{
  "intermediate_size": 640,
  "rope_fraction": 1.0,
  "tie_word_embeddings": false,
  "init": "uniform",
  "init_std_up": 0.0332,
  "beta2": 0.95,
  "z_loss": 1e-05,
  "max_steps": 2874
}
Each number is 500 + 50 x the weight over the matrix's rms, rounded and kept within 0 to 999. Layers, rows and columns count from 0. Numbers have three digits each.

# layer 7 MLP up, 640x160, rms 0.25, rows 51-137, columns 0-79
503417472525512549465480414468562519626466514496535487467504488541554485464466504524440438563559515475486503445545535457526470482461488490510513486467556509508472505522569535524496516428555446588583505469551552496499488514528528646557436526
488526419473477543457526553543427499437515632525499477547529418477591448570567497464537474547547433558531438500501448416482477465492438551555499556464490460584577510564590461511544457511473508529473504459498488598481478444477516594494459436
549515531529486526455490478533500513457397448510473498490440511438550543507407512490481612527446543514526456574460495464414426491453449574441477475526579560484528520472567573542477453504502494481467511527555501525515515623492494491420584479
500462544566542516535552503577553459574579579515478446536560403523597484457415579528502462462581528502488538533462479628573583464566477456553447556598433587516430542475467600570443390477572497445492459483527526395497551501484558553405503578
529533542479549518505565525462447426481553535460442549500509566481573514501550503564573536450470499554481485507405522537524540490468517549513514514621542542458499548454342538531638461518457553576475526420513533507410592450373587333638511435
484510453491487563394570503408489496489483458462598557522463599581409368489466469513546412560470496437461405513526432519436463501532420498563472470468453546425380481494576527546588391565499465471477516445521562534570412498461568531529589532
498422628488462595477494575459440451471535482483458502459536485550422471527472641420492542554548561535546691625497451627433463492530502519528494362463512456554516526441541462589440474519495541497601484514432483511502495572544437455424491512
496445547400478490586485448530502527469559547484441575467377513431455467522510436469492507471487443572519550518452420555542495433359468537489611427501441470463434505557548498366438435472486519506508584469466517516505491470476540525474496482
395477519487500462511538528450570569515532535527447436473523452567532374454486514433420484492470466518475550552415549485490505526538550562555510526478591562416481449525498429542407532440532486597494509574452498418409517589555525609462558470
515518552445472559498490459464505487506528394523381468486454541486513490455547450470459462476548444457446547514529481483548499567419484521469456511504571549506518492581466586584417507498438587637610615530460455592519593549498455530504558531
531546514518491501547506554450485466474531476406441488437476424445487564461578464538556529501445481515468613470385432458450498481518549541533449493472517469531514419438526450470500459364464492532458423526517472464448495555487459591492391424
550490526538482467555545507571533491557490506563514502435438441472595460553477505506549546464490511498458484491445457533420445421444547468542426474513474453475380502469461433402486510550530508552430463471487571399522539571503578472517523546
445512512478439517461494402588428561545463551553509522554578563524528467430460479504480493541502554543504448484491502563450417614499467459471530497498576633547504458522486539563551405518472543522597548475437473451579587401482523461494528513
530491477463478514525478494513494479530529579452502522519513499596506522511444471499558586515509547502541439529472396513570496514452494462414520488516530597423522480489548582549525520325440449543477568538433515452572472577433408508463524475
507470527426446538460432474434583499514548617475611534499541443528527549510599520515483567404465545512517535476529543477557494498517505552490502468447456509516422528429514549545510565475578591463419504464515474522445519468554569436501494575
488426512480534504546529468531405578525532523456458492367541479460476467447522551537465522528510374492449442496449548518470517402508528534501551566572503486442469511445603488467519459474530454484553535470517528491550500527489503518456406502
520443604607635518505534475523468471528557407467543464595409550503441555471405552476566543518461514518470553535479546528474569560468529581554500475560517503436547617379500512407606583479506523551475553564525499513385508445391534502413529476
461584444404512443424540375439502552395519428497419502564491512502551490421583537569454534439409599530485460476396440531554548472507515563600481535521553467546585492485567475449543431513541571453454510450448450444489462559488506552495457490
457549537459489568447499508570468585483497437532611519473551505574432462384389559511457466563463429588528537602496430528503483516499637522491503360447572498472447545448517501468512512529563502498519558437550471457519511489438463474614413438
446465549483510522507496514538500586474563562496492403613498446416507478420451464451531423630487562458532456521483525526475388441470488517540616459452453477438470506467575515453534510550407469469576540464494493572457590482466491536543559513
530460391527505503487480466620382500378493529398587543560434497519564431588493485577423577505356555468468480438477419413579457541502619588443543576395351519431502545518592561452580569419442474502400536480495571469553449528505510554549530376
409593511560470408543516490514453560490564529415487520561516467493426502479468515516584492534477545504517449498467513409541482591530479516531526519449531501488512407512545512527479538538472507480509529518440421457555538404541522515553529536
501507514536565459425461411415493459461556479507449489495505497488445501525399462379456538576531459536514505458474457470458469431479509514526582600505450527499357423507523497504547398493511473609463584472443381540412490498473509453522474495
519465544504507478582482501540526485466546529520495512502552563493525451459505559565482502469525510495544484579552488551504494490480445510454467515547474596480569506518408512492486609572496539500533445465501535471554494423505580526544521520
498519561459569515461457551558502514450441547477431483584497452480468466480587484549596385454391552483507522590390526542529487465490504438505563527537546494513492485413451508521537514433460522522514495417429515575514579546555500446481480470
475554487602471522597467467522454467401512492548513565563516498515454506455519522515452486533385530553411526526544448426459455485511506533482541379550551545421479518497537588475437434571463535494535475566506567442531508455437413626429486532
511518483470336516457434428567459505475496607473498419552455451604429526534430455503496504562482520499392527495500462512499501505539519520540456489485425543459507443505530548598578443517499617457518544561441569430449424534529449507368445434
532503507538450558478504493476490480524577542508404375560531506502522448525601487480452541556451453580509474588551480565497432526467575486511521495557438541534594484508446444448412489534434551459515466464531531537553481506477581543559454493
431508491455452439476553482553518580458480568518605517465511543458552432499581480474490588568488446564520464593389509499474502494489694521512519474452502437500444536513537601439532480559551440492561465477541501496512536517491510597486632406
560574498566576567549548459570597513496560552497463502592485509473471537513414503494568399548494475461411483397475521468472560498529524461516545541509476454521478451503480454471510485433506520486436483493390364479515504437560451426531512399
442543391487535577469537477565482576567465560442466546415545453533537495478556488530442432493555521504472586543456476461569422441531392425553572578455599475496580507498514563543512441489518437509421493517621407377478565523511513487497464544
476421502485505518545544506479385554478522500459517503397407477543472523536470551522444423547432480555562477470478495598520529537495466496427531469431573474480585490509463598474466463456508539536580502550604494495438501506577532494604479456
431519518503446530563480508510497534355535538489622505482454555481464446553531476557504589581524428532571478487532545538538500554476401515535452477507541541454506498532448541480525532512547447585452512457444564459505570515494498486451443477
507496602491507450436515565559482475492497533609490471487427492521552426476503607479534490481511416431493572651464534381511524512471474517479544368446554496468459481467535470524491482444464480514496487473478460468474605447490591496500513565
463580490583472482488568493529467466563499509557490474488534486496572596492468519532516505419469379487538529476519498464390414491538515601629493456507549389493468442469474491547473494557409476500435460459541547438449461489560464505526546498
485488500474546525524575427421540481520569600462535494545531442613414513473497434576471514509515454467591418569563506506537452447500543568496441449523531568523559471527476509532554587437359513472485526460531532402394543575538518402424464422
444436446528434563561431556484454555587497491526495423518516515421499394587511454467488493419572521514560483454450555536552493468495535529538549474510559473429447489590522567439604411519518403387510482427537459514520597427535576514457452452
513460546460512588519582429495461500497479453576541517471436379560611497483521453487445424514501527487524488438517450540450535500454628500501584567512559487442464530520463426384497512521512538581478525537420512567461555456476591479476580592
479508529534490485492519474477467641593467544505580501568488447442521403621579580466543403473475506524538472576573454537558479429507519446561521492561528437503470537442536539536450546440571503577497534520544530524499506512481454525575447434
558473582462512459546497509549514487429538570624529420529368385464477489600488469440448479519458567460527548515523439512439584501544555513519635546433472458498415485535503476480567528533560469502413515485452490526405482489547497591478440452
486460476526401450456595520590474484507563492493481446474461452591521473453513515519501613420564522554513594478460507511395515536527520581530545600490436490539424480615426489588482502479439394520568502526489494417421524477523523542488486454
523500501487489590469567353541545527568538583481490534514530524543528359543486451514472516449451434555526582522487574517505453491522514512567513481548466513502565485501607449498521542451534486517492469471527421516430532454474496449540442484
531572485434464555453549430458504471380543464502473599526592612500526540536434574430499533448510437413468578468597552577491399535440483465521480472591565448489467494459461460487488559499534496505500536451473404540497512489501504557564501500
547494515495429534341499453610516404473623537519509375390484455552507446480530559402507473507536546502446525477538451550455611394474485493468513449544491538446537520582512376604449565513500486496528484470489574527516458510532539599530459481
530577640502494550517371567583509537508536582444523409519509532492516560600520521606473456503454473520446447522460468470543549486539519540508511578501495558426512542441406450496521479506455551553445353521524529424464495465583458497541530557
519468560517481414495484518483441565375583537522462442459491583454507570515522447400461550519490540573472471452542481450356522443503552513477439577480517441425494490478429500559553483471509460550425525448538525512529491481560454481625525566
483429447562522544468582532437501485466553468510559477490431529538559556440527535496432489451581494544552489460496487494507589486450537495566498474506488524455552528542541472531536448470590584455440544582475499583587480463441442474485478542
424474475543466560459544457489456575458472526375524441579486419437475471547426525591503502500496558503585456487450469526528516438489528607500469468454504392462489477571580415466512489547527500434544509466418494524504526518540485500474417483
500546451519474516440597438539580557524454535484577627511541484495531415496542557562519533490448528481505517480506439463553552502476581557566425512419507451392445530494469451520500489551510531527587407490483443518468610514531429520520460446
472450515485520546480442543463528488560543539423493483498462552492461497467394509462495477420505508568538547442546484524483448460429485520517522455488520567492459590482440516426483484477533427507467414539496456443424478507530537536469368483
520481458459560511523535499616534504647612452510447484455477514471429488424520486548423473557426565508459416455398542419537603546495344516374530492398493603460511514465485571537539468475434489517549460462508501507492519479522476521439466506
436398537449460555420571521478461421394610528522592498466418600616499483480556510515462546527519525509489443381517366540462354447522512423467555443452382536478489526554599491616509530536482472463520487523472465535447510543446409517505563490
533449554445531512485484616499504543514536563486468476486570478447536465550495562529518497465516479468343466434391534510512562512499521576517508554491537540494529492519534545511564523514517458473543456423495548467470495567584508494520563500
458442496560515463509526488580530522506539462406500522469506506511459497534511448465501444582442495440533527527469480485530573399428540530397467489540540552431526539524499406514443557540462496426420484482455459568510484593469440536435473463
536507545588594538520480458524530549473511513499464525444474509406447587489439469444425406338398522545595479430519460545496513417435548523405527387475528527482520502456540574572518488480538442605501460500483550443483482500537438581532431487
517506482468500491488433498478564557512529555494472573455556488530504438553473489578488508444474442515409531556474532471478510537517449557498485461541541420549480501537551553435572570517480468557493501511564521521532442465512575559555387519
500438520408524540472487488420535595509463516495544519478565410553496494642451420466518368494453495535552469502497458436453479563478590459500442510428544423546420477506442493489575568454567541516543507512529446477581544461526546462599558505
617468525495524527426473537511492519447463507515467535585459508469481539501566541507482515526449540481491568482446557514492490448569492556347581552456469528558557461513438441537523559492417514451490496418504528575497537462494511439521526505
465447450580561507579438478511511456498576513475489479521478485569536527481456520460442522528477585537511502550415462516498470487522520469469496483453484546519478552552524514478625533444446462490478555565440448460565472540531562540566458540
527529520515453468615490438439489535503424440471523531466489565516565437514562526533447510505528493550633510445480570491544444518521516500528475419482475552515496392542436521527451494406483463515507495595552490465501555545494464466471543506
573553434467609480528510426456606536563535595488531548499529459569432483614418476375477480604504377550560669473469578551525451366495515471545543329459540552531562515481474538580520511468504512463457521429669542560466513534471499502452478521
466494543479509492453456515485488439550537580552458443563534491501499448422512504496464475440496549482592516506515461469511523509517520537521495553564539464456486529534473557489559590522502541524526453472440509511539464533539499540653501363
572504548411455557453564463437498579552361546566497428583507515470517387491526542566487584494576555544500473496536560467505504461399477638494447418489594547433560457596394470463459501483440428458526402533522446449438481617488545476555529548
604532584459557512501467523421390551587585512491497535463494540526465503613543462503535460577486529488454445471442533542517404556467448482452410550502534530489439528452409588516453527505465546421592521529436433503556547532549463436581416440
569512509468430509507594521506500522514499551391493593569485505465566424506331526536481485435557557482543598450438462542547470457496527474547498558531495465576429492344523405455560514472534636472482456506468443446539496507470618477466504372
504450537461553475582593549457464580446546420525448553534512553563475479502480427470499497560640481546504484470492525449468480405441568506490471464468467477504528546425462448461490547581427521428539489544497508516533571416498464513441509487
457512580503526517506454486386378481526526507592431414438464534559517608501548422548448518555595452551518448478474468519461565580491500619518400478500556494500511446525492546519511450453541550525559504535457461526420518530390538524466453541
562504515507483470495440430528571429522535507480447516458497528445488510566433539518499496618550532564490467500441579491510469495434503493374405444526572561536509500434482494500469523540454563582538462512522525463559473476539529451519531501
500538432511530537494465504468505464516566451444447480508501543467521443473558506645449485532511482471668504522529496393507428477481501486411474517396481520424472455519464546504520520494589516475598460467549534492596418494437479498461450489
405517542555496504485535495501515546542467625559523514521469512584483524511458440531534494475573531483583522509441522516519556389444555533637567574446529488512479586536572452553485518579422585585494449447449430468476505494502552582402598441
534492469504482514524438437438502463472535554504480458478539558467546495468515536525450498534459522506546495449591470488520557521531475543529507505469564521468506511548493469414543551539452528500517475515403530487533588503483500542477485429
536467485451548559498496437572453486536476504465446498494469488461627479560557635527439426517510515498519436444471498497482529521446498431573486435538532499459533344530399539524515494552553531432558501557446505466512480474440533472436577422
621593439504476454487522587515567539474538509486470535465461410439502563632491529519469435420511538517455473447540506475417460381546493437535502582464470511546448551616361652562499502456452464535598492476546563542513460419455567486489548431
440528565532629540389517474543474431608530521506510494531458520529547492508519467476580442523504503589591519485534524531432476438582447434540466559490543483515460458461517499568477513513544482512567526424528546526504529472545595476545464506
501567551464538519566447529544496484538532523393451542468437500498481549616452474498533458484465518489579636452473527566511453432407525511447482582506500463531400515565450530506508535492511488487533564427493475417493555480419525412497461463
551539584568502492483524459552462494545600435422506534550537363504515417487428401527475494450581539547463433525482498547484498600510602556526606459549519620561550502457457537529535507474498531522575486513598498497442531520434563517397520438
493444520492531522480564497515442528579532597424509580436480485532535562462438506555510440519502571428503500548556485464451551541512579544518492509566555491496487412547536487516499473556370550528582537495550484455469496500544495527538489473
511466461565497481550590523519461497520545557495480489484447530505458506495494447563438503545487489448490493565572434506512566505492546532499492493502487388481498470552507526540563487473510485541519429399523471480511525426525437508445514509
506476446518500499494537455547558509560497535489507437576558426494508492586511551478481599498603469512508473415517518542504507448467513546544543489540484551550535427519552441629503455565475567536564400452564499430434564460496554485471423522
542472485441552490549442496508579411472537533474444517432503587528499514486613474525434534479470532513553493484531507462478548559569532623528539570540430504503563439609500374455529443443452554520550476459507475448440429463541509521529498572
457408541603452494477498548572535544550519514516483454443532540488511464535498408459472470460506450509553584470539558470517553542436594517555539445541500563487469439499523417517467484546470531604541609460495617565419493539488483536462444447
396565488481519482448452504492450484462439409494495480513439552459625457516570556558577529467543566579553487544536427557400491490516468409490546561606529509529548594485507577520442549469446596448530509577448408473520492502519539458493556496
522501446438445617536535468436495572486558459506564439561514474465474544456511510572466472500505513549474486543456400540548538489522483469373546494530462477460476493528557596494486548503545461445425539433460459609544488519427510451544566461
476559410472542484512465502477386448511540523508512398400516492436468540514454502571517482435460510460531545504449426440455517529473532551499561485588548537487518506403483452531550457511516594562525489507475482524506476504463451454542423498
493465441649625505566557409553540535473550545541493437510581412442526463516482532536471593496499467527508490477508492465479607459463465523534400456438552454500541576479439547572510442564528463640532423476484481501507553456551538489522435467
509445593480649472511553481404539551451495512475540612401485575474511534486456475484581501525543481621600513457457500466499462499526401475512519508550493502501534490532429443450495498542574513509549549523518422561512553532521487546537589542
531476486568470485413350468459486408493485512515478431495564529525511460533479531550567513592562458524532481512536534532524468554473468556523444473495520486433496572502384451496540532504518440470516452489493548396477486463477565440471554500
# layer 7 MLP down (transposed), 640x160, rms 0.235, rows 51-136, columns 0-79
563578525541555542524426499519590514449474505504489507478461523477433435532512498526538446440461487434553520570419528565434463513437501514499512511525509465529562490427436562484473454457452507529455538512462480541579530437511525442425551494
468377559508505484370476500464556435591490444473503407398526568535409407538523472503464492592575505489419498592517564545526683427447495496438418483491519487660551491474591583547436545450530536550511542406503584565515485464480463431515477396
454453501451413525622497477468477452580483468578557461478494535510495513492535545507540565507451555557467570519471528506471505527448565486444516473565466494523448522498552440546494583550448417451408425472554519470526448480431508468564420549
545467593535490447550473482537550511505495533542529568502523477457461431395455428548590494507517575467515534515504587563502467486461471517509460523533390510555467469487456499523476528504498517509470461497504546513502520525517477478498504451
446526573547515473490570392483576456504535426477547549428312420484475451500509504469544532454504609520440565580498478481472428562546520514540467534478540489552519473535480455566507530408563477477489498511552496533588445417577578460396501506
467492460539574523485491531514454537454477607489532493456520487566539518415516478457491550478502478595517440493521523509547470552445475478487482471607558513626536519508586619487501541510505507485526485498434518463551468474438482500491403546
506542453486539495516591478586543537448537564449407525566459484491499414513528454514565521430502485526548540462594402425589499506475556524502451560436591520502455390532459578463521559515571475515525456533536570452505387442468546534529529470
400491518542408500419564566522585534459506476459475511539582401564508449475557460540459454625518465610465414547495465545562491462482439525540396546504495492562573449426516479566502416506592442562544519524596480599521489603512467493537486498
537471500520471485500472500533532474507550494487521483584440543531460537535479443530442506474490474517479471532537444541498504506459511426470542575533421485557505556451450522507531560485571422520496541445404531490482513558526475461532509431
489510465428515431469559516458564527464543459508481549448489547525487507439482496433589409526490397477530607558544555495552520583477438517528447511501556540519518486567410530523506544459531439557509555458524423588443599500595485544540368562
502504524550502510474408457537537612524500421555615506584455540488457519548461509536537503520479475478454485511508535484539532543501430470472511502431545546456480478562444505515540511512514497414406538454476466496484504467500503498522508515
484464514542484555529493418572487480590462557438526559629452506496536426454588454491554496536517452435562561508489515495478426459545555482639422456462510405370537517532563463449551432380529535413463484512630514561509516562547581573480445487
509465448486542545526491646485581526498480411459380484508470493480499564549480483489559546540559450505543579538512501530539513438525571485548536486540495541534475492531510497501417516504610507483437416476509531472419426489489507531537521518
500459434500525546553447393461531473453568499439507502536484487471432517503466473441581611514494487532488443533544550543512476547485480542419457495501514444481515555415487565516473551529438472444528620472470433550425536507456477558523547483
426482511438483420440500560458432474519487510489521514541481469471463507528569395510548427547533533452482476541439426590526494497541461540482541536517385457522482436519537502451458549521594531546485482497431518580538516470451558469485504510
565476550503599520461481549487454424465566421566470434544517557400518479563543602526489539515456559440436554518538511485503572503426485464544516558487460530433494550448471555477419444515361489512414501491500462479453508476506525526530526419
525420618546466493528519510495568449521510620546481530460570542548519482460528402470461454509505575434554501497464485533386487567484548541555493507530484453408442473614494480536510513472538495540609482449487548473500531475487434512421538410
478446595526420591566562604450553508504458594506521517534537518472465583552468539468589420529582523524474526504519503560552489503445465476475469531475477513582429513546477551484546485469538493532525440484555479603499514474584462597515462418
555496560426480465537555490480618493431530545445415425504537471503504455528419441476421439464494524416482536500482460557505502521474475550493501607502448495460450475513474560486432492511517577541503417478471470481523497557491514572414586567
474498503501414464511570513551513402594542528510495462531568495494386475488469399506482481444496551504479490545469507500427533450471537555474570590488516415468458458511508564536506439430457474484526489516493559615502475651465535518370417459
562487545471450454496573506589471529440476558597573486459456557423574541540363394532431538557501449538589466570559505449572531634574558479495513403471491521503485570508543617390595549493522505573337497382513586525613570641552497432556609492
559441502476523420491494573404568566411587521528548546532444535592446499446534606527561452485553531484516507466354493420502448447513539591495486384553540502482513504484459504605418454491517436517567595458506591492473426537411531536448432412
499446568494450488508595551518498587478498424448532515458487470516503570503461522472448464463525524554476466548494478532505504516510460475466476483498436473478469486536504445409554538445450370515489374490503523531502543491497441519529487532
522618510514523458577464508521500462469516491583494458507414427430484467576462480479436507508485432587494537569549415535494502490435454459484504516487544523449590477485574575502519475521455562361424477469483475577528533472523539469512523491
479463448427420553464451445464514465447545498551492496478587422489476579521474489459444599473558434597627516457501542506562467441490436529427441541549403537431519482518512476486503543533503555551491579539540540516647446496553643463530463548
502547526436508489448509469570447460542456493513468489394485480442547447506531599479498514492532571480520464538590457456499522484567456494442472595442503431549523558508492487451550502443530553492516440401580591606538525433498498443529394487
469444612518521484524420412521490462573547450501511463490459563355488411493531465416529560487502454435468475500559575570501470454523514523497577494468469551568623530546594549560530471495545462497459589445485526448515460465498472541484548522
485511560447540345582467522523536573470532568510531469486505557561492490522491454534481430470530507525575521516393540522462494543463499521482450525459499524480514446508630530532448549490536574534592586506487540553391420535554467543593519462
541581461539464493517439485488509503566535387419508432499551505438524526432436526564532483482499574455509553459541466501400461542487516456485474494439441445512487436516495463481466460519539483481436533505442458519510520468447545500531350487
545504484509420404465477518525467520520432552582500544488492458474454454510534460549524625523453432480505488515464467531454454657417476499516530574538493454499514483501515454537488486493505473460582526559556509487424578583509435499471521458
468452511489519586451488562485539500495398568546547489534575531436575418526543497403419434475436564571577474495579526543627479591477506517526478567507412492599600538516643338503467550527655544510518529517450525462537495460580570505514445418
455414490534459419564539549552527461555497476429479465542477517413511448453506450562432555533492535515551584545554534427562438458481541570459427494502443483488467517495528472415514507514572489423463590527458449471521416519528465418489474527
517444444548536512436548485482564477552442497489377457489575482539478537534494481460517377409454556539408556543534504501436496489462646586525493527492431592542540516547516485487468460486463495467545469551562392464480478472522489488496561496
541510462578509524560554491394458568518443433445544403437444431430486564472500476566461534511541534466487510510485545534512553530526532444489470506538450518457560526562507571480476486475405559466529520499540496567506523467544492498487502450
503500541552502495454456474604511465493511521483546483421448431485473559484486554465509526477400516479501453527554409456471493555537516533496508457512591506519537444547467506493434540529575498530536512508450454544520533607529546518578433506
492464473596547477489488419575479524517518518481523541560515580522487422522505513460496467466490578575506516569454446463513486461428564504423529538491627532512516494530514445556479406443611511451555509541497558449507490473484602547491506558
580531546449499494463467522524516527457464490522395498546534518552405506465523457381590529484459546571470538482527534535456410564577535545557442454498519505441550502496439426546508502442594481437434474502541479535496437486454528444498521526
445454541530470460538534512523421516577446434492498480529599508482632451455570366561483525555523553480414461474517470545409500541451481487517570450536388450448466445586499508448441555446478544463420505601555495494482478509537481481478545455
560496463431518470514510436488573330449565507485555513485475473568439592435404477592478572459603551442421549507478547531452546516492477538417520429466450512531558582550505538411523437573476467479484504537467468480383574368558487459536535542
484467432423505518502542402530540530469481490497481465464515554499510474518553448459474517432480525535579513424482444532488498491607432515485508486544465563564535542523567496495454451529574431594497376572532533505512495563460446482531477477
549475455535536427433466507515495567512541466535462501497520513479444493452452537470461479484465587492435496653515542505469478496478479487490543500486505507523523418430452529518484539518508538511558476436477513542488505603531499433461529488
463568500546562507528496531494463461476428468527484537445542437535567614525489595591580485530650518532548433397574447443509515500478493535486451483514512541407520425518475448520559401496501453444561505438461573519524485510491462522485585465
544523504504540541385408380484578512443557418578558505502513505480503488463493467562363379423408491491513374594530589494434433532556449432520464570369547640429523537534373496443455521546395614423539498564502459457418609641528475497528525451
373695489460446583547409421536498420519521441541549493477487511435630471499444502507528549485465384538542504449535489398489416464516476468514535489532567492493509556459588518512472490479454438526562550492515396557506486528477554488558517432
523604444403520490496438591479471572482410525394550535594476412427521526528514554533440512461613508434534522483523555507505496469619552510538467428545512460557535503391550570464472561485424417628532494529481544511509638512514529446505454624
490513460426527387543552473473403439470588437440458473477478478380466437458597476379548534483474513459491515456493555503516489482472437373496514555570492505484536493430487408499471512547516486472542555447471479607504454562572494552622470484
513584475499544509512418434487427469431357528528601480485487558481521553499537517526547593434493511514465536500497531494437529519541484485514518447506452546531482490614532533501568538499494460488454499504505481448490457508473503539503479546
500568399446532475572456560516521538534538459557452546512434551416454493505561479446507439533498497502405452508443515519474446551496572409637556487468494530500532486417437606589512540497556529502487483448558520521430487499534478524525504456
469430574525447499569556520428508471509576492454525441562542567462466469548500480443494492557508469413595509543494534479388501482528477438490557588516503525587449413440555518519479471475549447485439570547551484489451466474499569392563567444
561516430501447490518510440535549489524440505518485575408536549477458491445516508561481470535525494488472406555456535425562436583517521510591456538476556547487454472519566526608570503495445532534570537534474533558526515537424479564577537521
492512509491508551497429511467590514497486512497449467552423537478469566493464537534556498431423529526509593564461509507481528548566524398490527481554607537506468552435552474553582519480479463506451561562514591500438416450510488443484506488
491477560541612444523452565501438523549406565575508483562521452474406488536513512517487517479530567508473564468425566448505544562525516559451386504593473503484571545456499535522535521432467485470478480455521395431447471466462423440554492512
507480480454505491473436540472528476501481606437486560514507518555461545496335434570463554521531481453452464431528397482513495512542474526477413508538502542475534530505484477480627497529456541535579433506491556534432566443486549503510393472
446482473471494456557549513441476532494496548407469430517370498437605477515551519482456462546507517506566433512568411521453542451455476467436451433505501438499569542523523575478526466496526495536540443503484618462470560549458578473479457495
384503467521523413499435504451585429556502571519506455562570458455453529427458495444486561463390469498523414474520427549433502420471492505502570572504469431485466450416493547540555509531692412530504532536403525521471508459525395520458496522
495436510474475514440552468508589522539494441456486432543478501493543555530509474448575491510506508527571474532580479520529520503582468510508563529482488548472528520509464503503367459539492502504551543557444457543517478558552494446446534503
588591437345433534487624507476462451546551448618596533477496546496413510473477419454509536452554554469403527501537501449541447548475533476530455503544551438501465479429469554516477527513350447439572528466523471430487534535466589479432513505
467549448535521538524551515543455484533475410546428470480457457504558503523523508493580575374433405508483471459534505485428491581577512458416562553545578568465510478540513452506423509477475568500432567519509522505576512472456514402382449523
505460548499531468434569453504517485552549515523459494563540487444519464551519536487453470485536466471533493467465489568441479473549427445574472535447590618506480475452466514507398523483527499516541503501533526536473538509519437486442455496
500472602576502588438485496493556547479491455573468447550427525448628472534470562405459504525408536406555489481522500468565440550558529510505553545498507537479546450496487475555361498518483549533498478564571535499547509565501529549444499524
540519427470534552565427487501827434454498401594529503491550471515534410487428589430516323638480448498461541507507691518419461558657491466556610476500594560436530472520449582469481569374553521597449384415555472576514555603507496531570424379
526439410446433548448516531511554565472491391534423476538580466557505517519498455511536472523467612478479474484499522530520471562474544511501458458422470524514465466413488477510388523547519507491532477515552504514448538549494476543525469526
486567467462557500452536491489534526665421510491559476569481545527519555612562478494517523439530556527520458426549522368444454457572482574503437471622460586513495418502502496550582465487429568495503502439521605570460524502510541351624462394
435536432568522515514529504493491481508488409425489453527502464468522496504518542586441525451506447376505495445494509527463600531477530535515631494557397453549629587492520452454537458547464506517437457544480608428506490454519468433460450495
471575439465451652549520480456501555589564567411500535450470493458550530488455480590488432672529503558578543458410463521651474400459486588572510485510529513505498402511477433500485449504420520515545505449511489496477520470573598434588478360
586458483497607557562470462553523442408631610649540432506525478495491507528504559522569543501543459450527494574527577495442472509421433435518582431562450558488520538391575414488456533605488463562488506536420520449518543551564571591532509495
510509520564521471489484488475608541529522443560544507505526534492507383470416465533483483503489548519436571457500594442586369451518501502497497476533490481496508506484428497459524483513382559488505551471494523545555558473579507502474476499
492469481575545551571532548550453548466466461509468530475475434513509515462525494393550514494498475476479417474482464503483496512491538498561473465568555499485467530552561443482462507591566510451554548510461350434576466428495549502490579537
473455500518470487465442420541373552525532549459487557485478566530469427486531443499537466478443534529446528485446566446537486467517499494423497474451490450512497457528472454535476545441608493595569543447529482470572517475532520511541516494
552431418501438499523427540534389515549509446476486461475478477463532540525524553508514471564482500554532617509466468539456470545552626472563423433510492594497407551501477481530563507553496464458536486496453430454387517531490479508495526516
457402566560480455478525446538451509555397540509475509467452406567503526567580506516497586530525499505587544511488522538472449491521543546458534527509443480526604525460462484540460515466483491437515514472529422491497339447456494517503443594
505542519531468443577531464531578528455474503516548511496533408503501422576522502503496411500422521501432447510530554509494517511570488471503490507472544493508548397488490439574572492417479481541470552508467415436562489620474463529484492495
569474474561443541538479479441537452545499516444400488548521470527580499518507454466526549494503536372540438478423538507557430430563607574520496562473487587551510522520444536491444458475468413477436642439487509411440422446437376557536490455
485449493492426449564546545446433496560513407630512525512564491587524460556501519507447502475441574534558510451521479484536514488516479437509605519475633603545475369494519478493521430548487482462351497541503465413496517490568501482400398462
541485441517501510568433528494493518392514461518569462511559540472520457504445514548482564470507426507496569501500508503462472464428459505420453469473436390536419469448452550451513564473483501529500530426446445519565574462457554490512480390
532545500432617521532438473553586486364459480457493441495501491484468417426346608563461442576437542521480506542449576472505467549482399451401552414469475570520485444501465531456403515490484572480530393527555443466458494532530499454492493560
577478475488419550501560497464551439441514447515484557497560442585553482569580480444586524451467603459459460454440584456570444463549413551546568470511457449498450479561475320516502570516515478446474520454430471536575495470438453530464502470
509507501469553535450506381567445514446517460455436480460415538506420564467521505487582516462479488499513463582504545476492496482520574567516514569483512457505482506443523510536481515537484537548463492457455444528504526494554497546501563427
527499521467493450522484485520603541484463459561528470486510537513503614461416390489616582424502562499551444444531558522534543510536416542500474556502588523470478459500474438456546514451543537580538477534529462500470434560500534522526527520
490482444506459584457511498530435547479510488518563499489476526490485536508441477540523493506515442507427478589477450474489457461430556452505495448491553553545482548520484588444470495528583471478569558525488551509441495504475449372519495459
556547514427456551507471423438552420443516455486513474557555542422526478499501472470484476503492460514500529518480463512485454521510534480474616504545502478442558525532532550508465454510555490491486431513471455503484547483437533515512539522
499461509421510549435531524529586434519488474512595427424468563473529585467515432476474464456557542403462505521462483600520549446451420444529509553537451520397505426534515527497476501441571539518510485506498539530526453495503479554501524498
546494579537500443519558552422553483583510592584461515506462541540515506520503460434466471568454432522578533488476556503486512477483506518524487523462572500495471526456544539525544432529487469520556560497520518498492437495583460473507508555
506517476520533470470523529556569541538488476515490543538510512529528427409432503445493473482503526469505513511472511528593474537502441507554497527517506555474516492527526531472469501542567491507481414518532513506487556488508562440511513536
477460452488476359462471436413618539514418457502480495553469504530523479467519494517592470440584579498490392554521534511550481621508381599516484506522573512492483399446469488501503552494600593603540465516544430494512544525557453451518500528
442525466456470460524604447533473468543525540524480397426569475476405470454517494452420460515462548375380500522504507436494522505520613508550469490448465486471437472493523458517440496432445528510490556450529574599423464519471526484438515522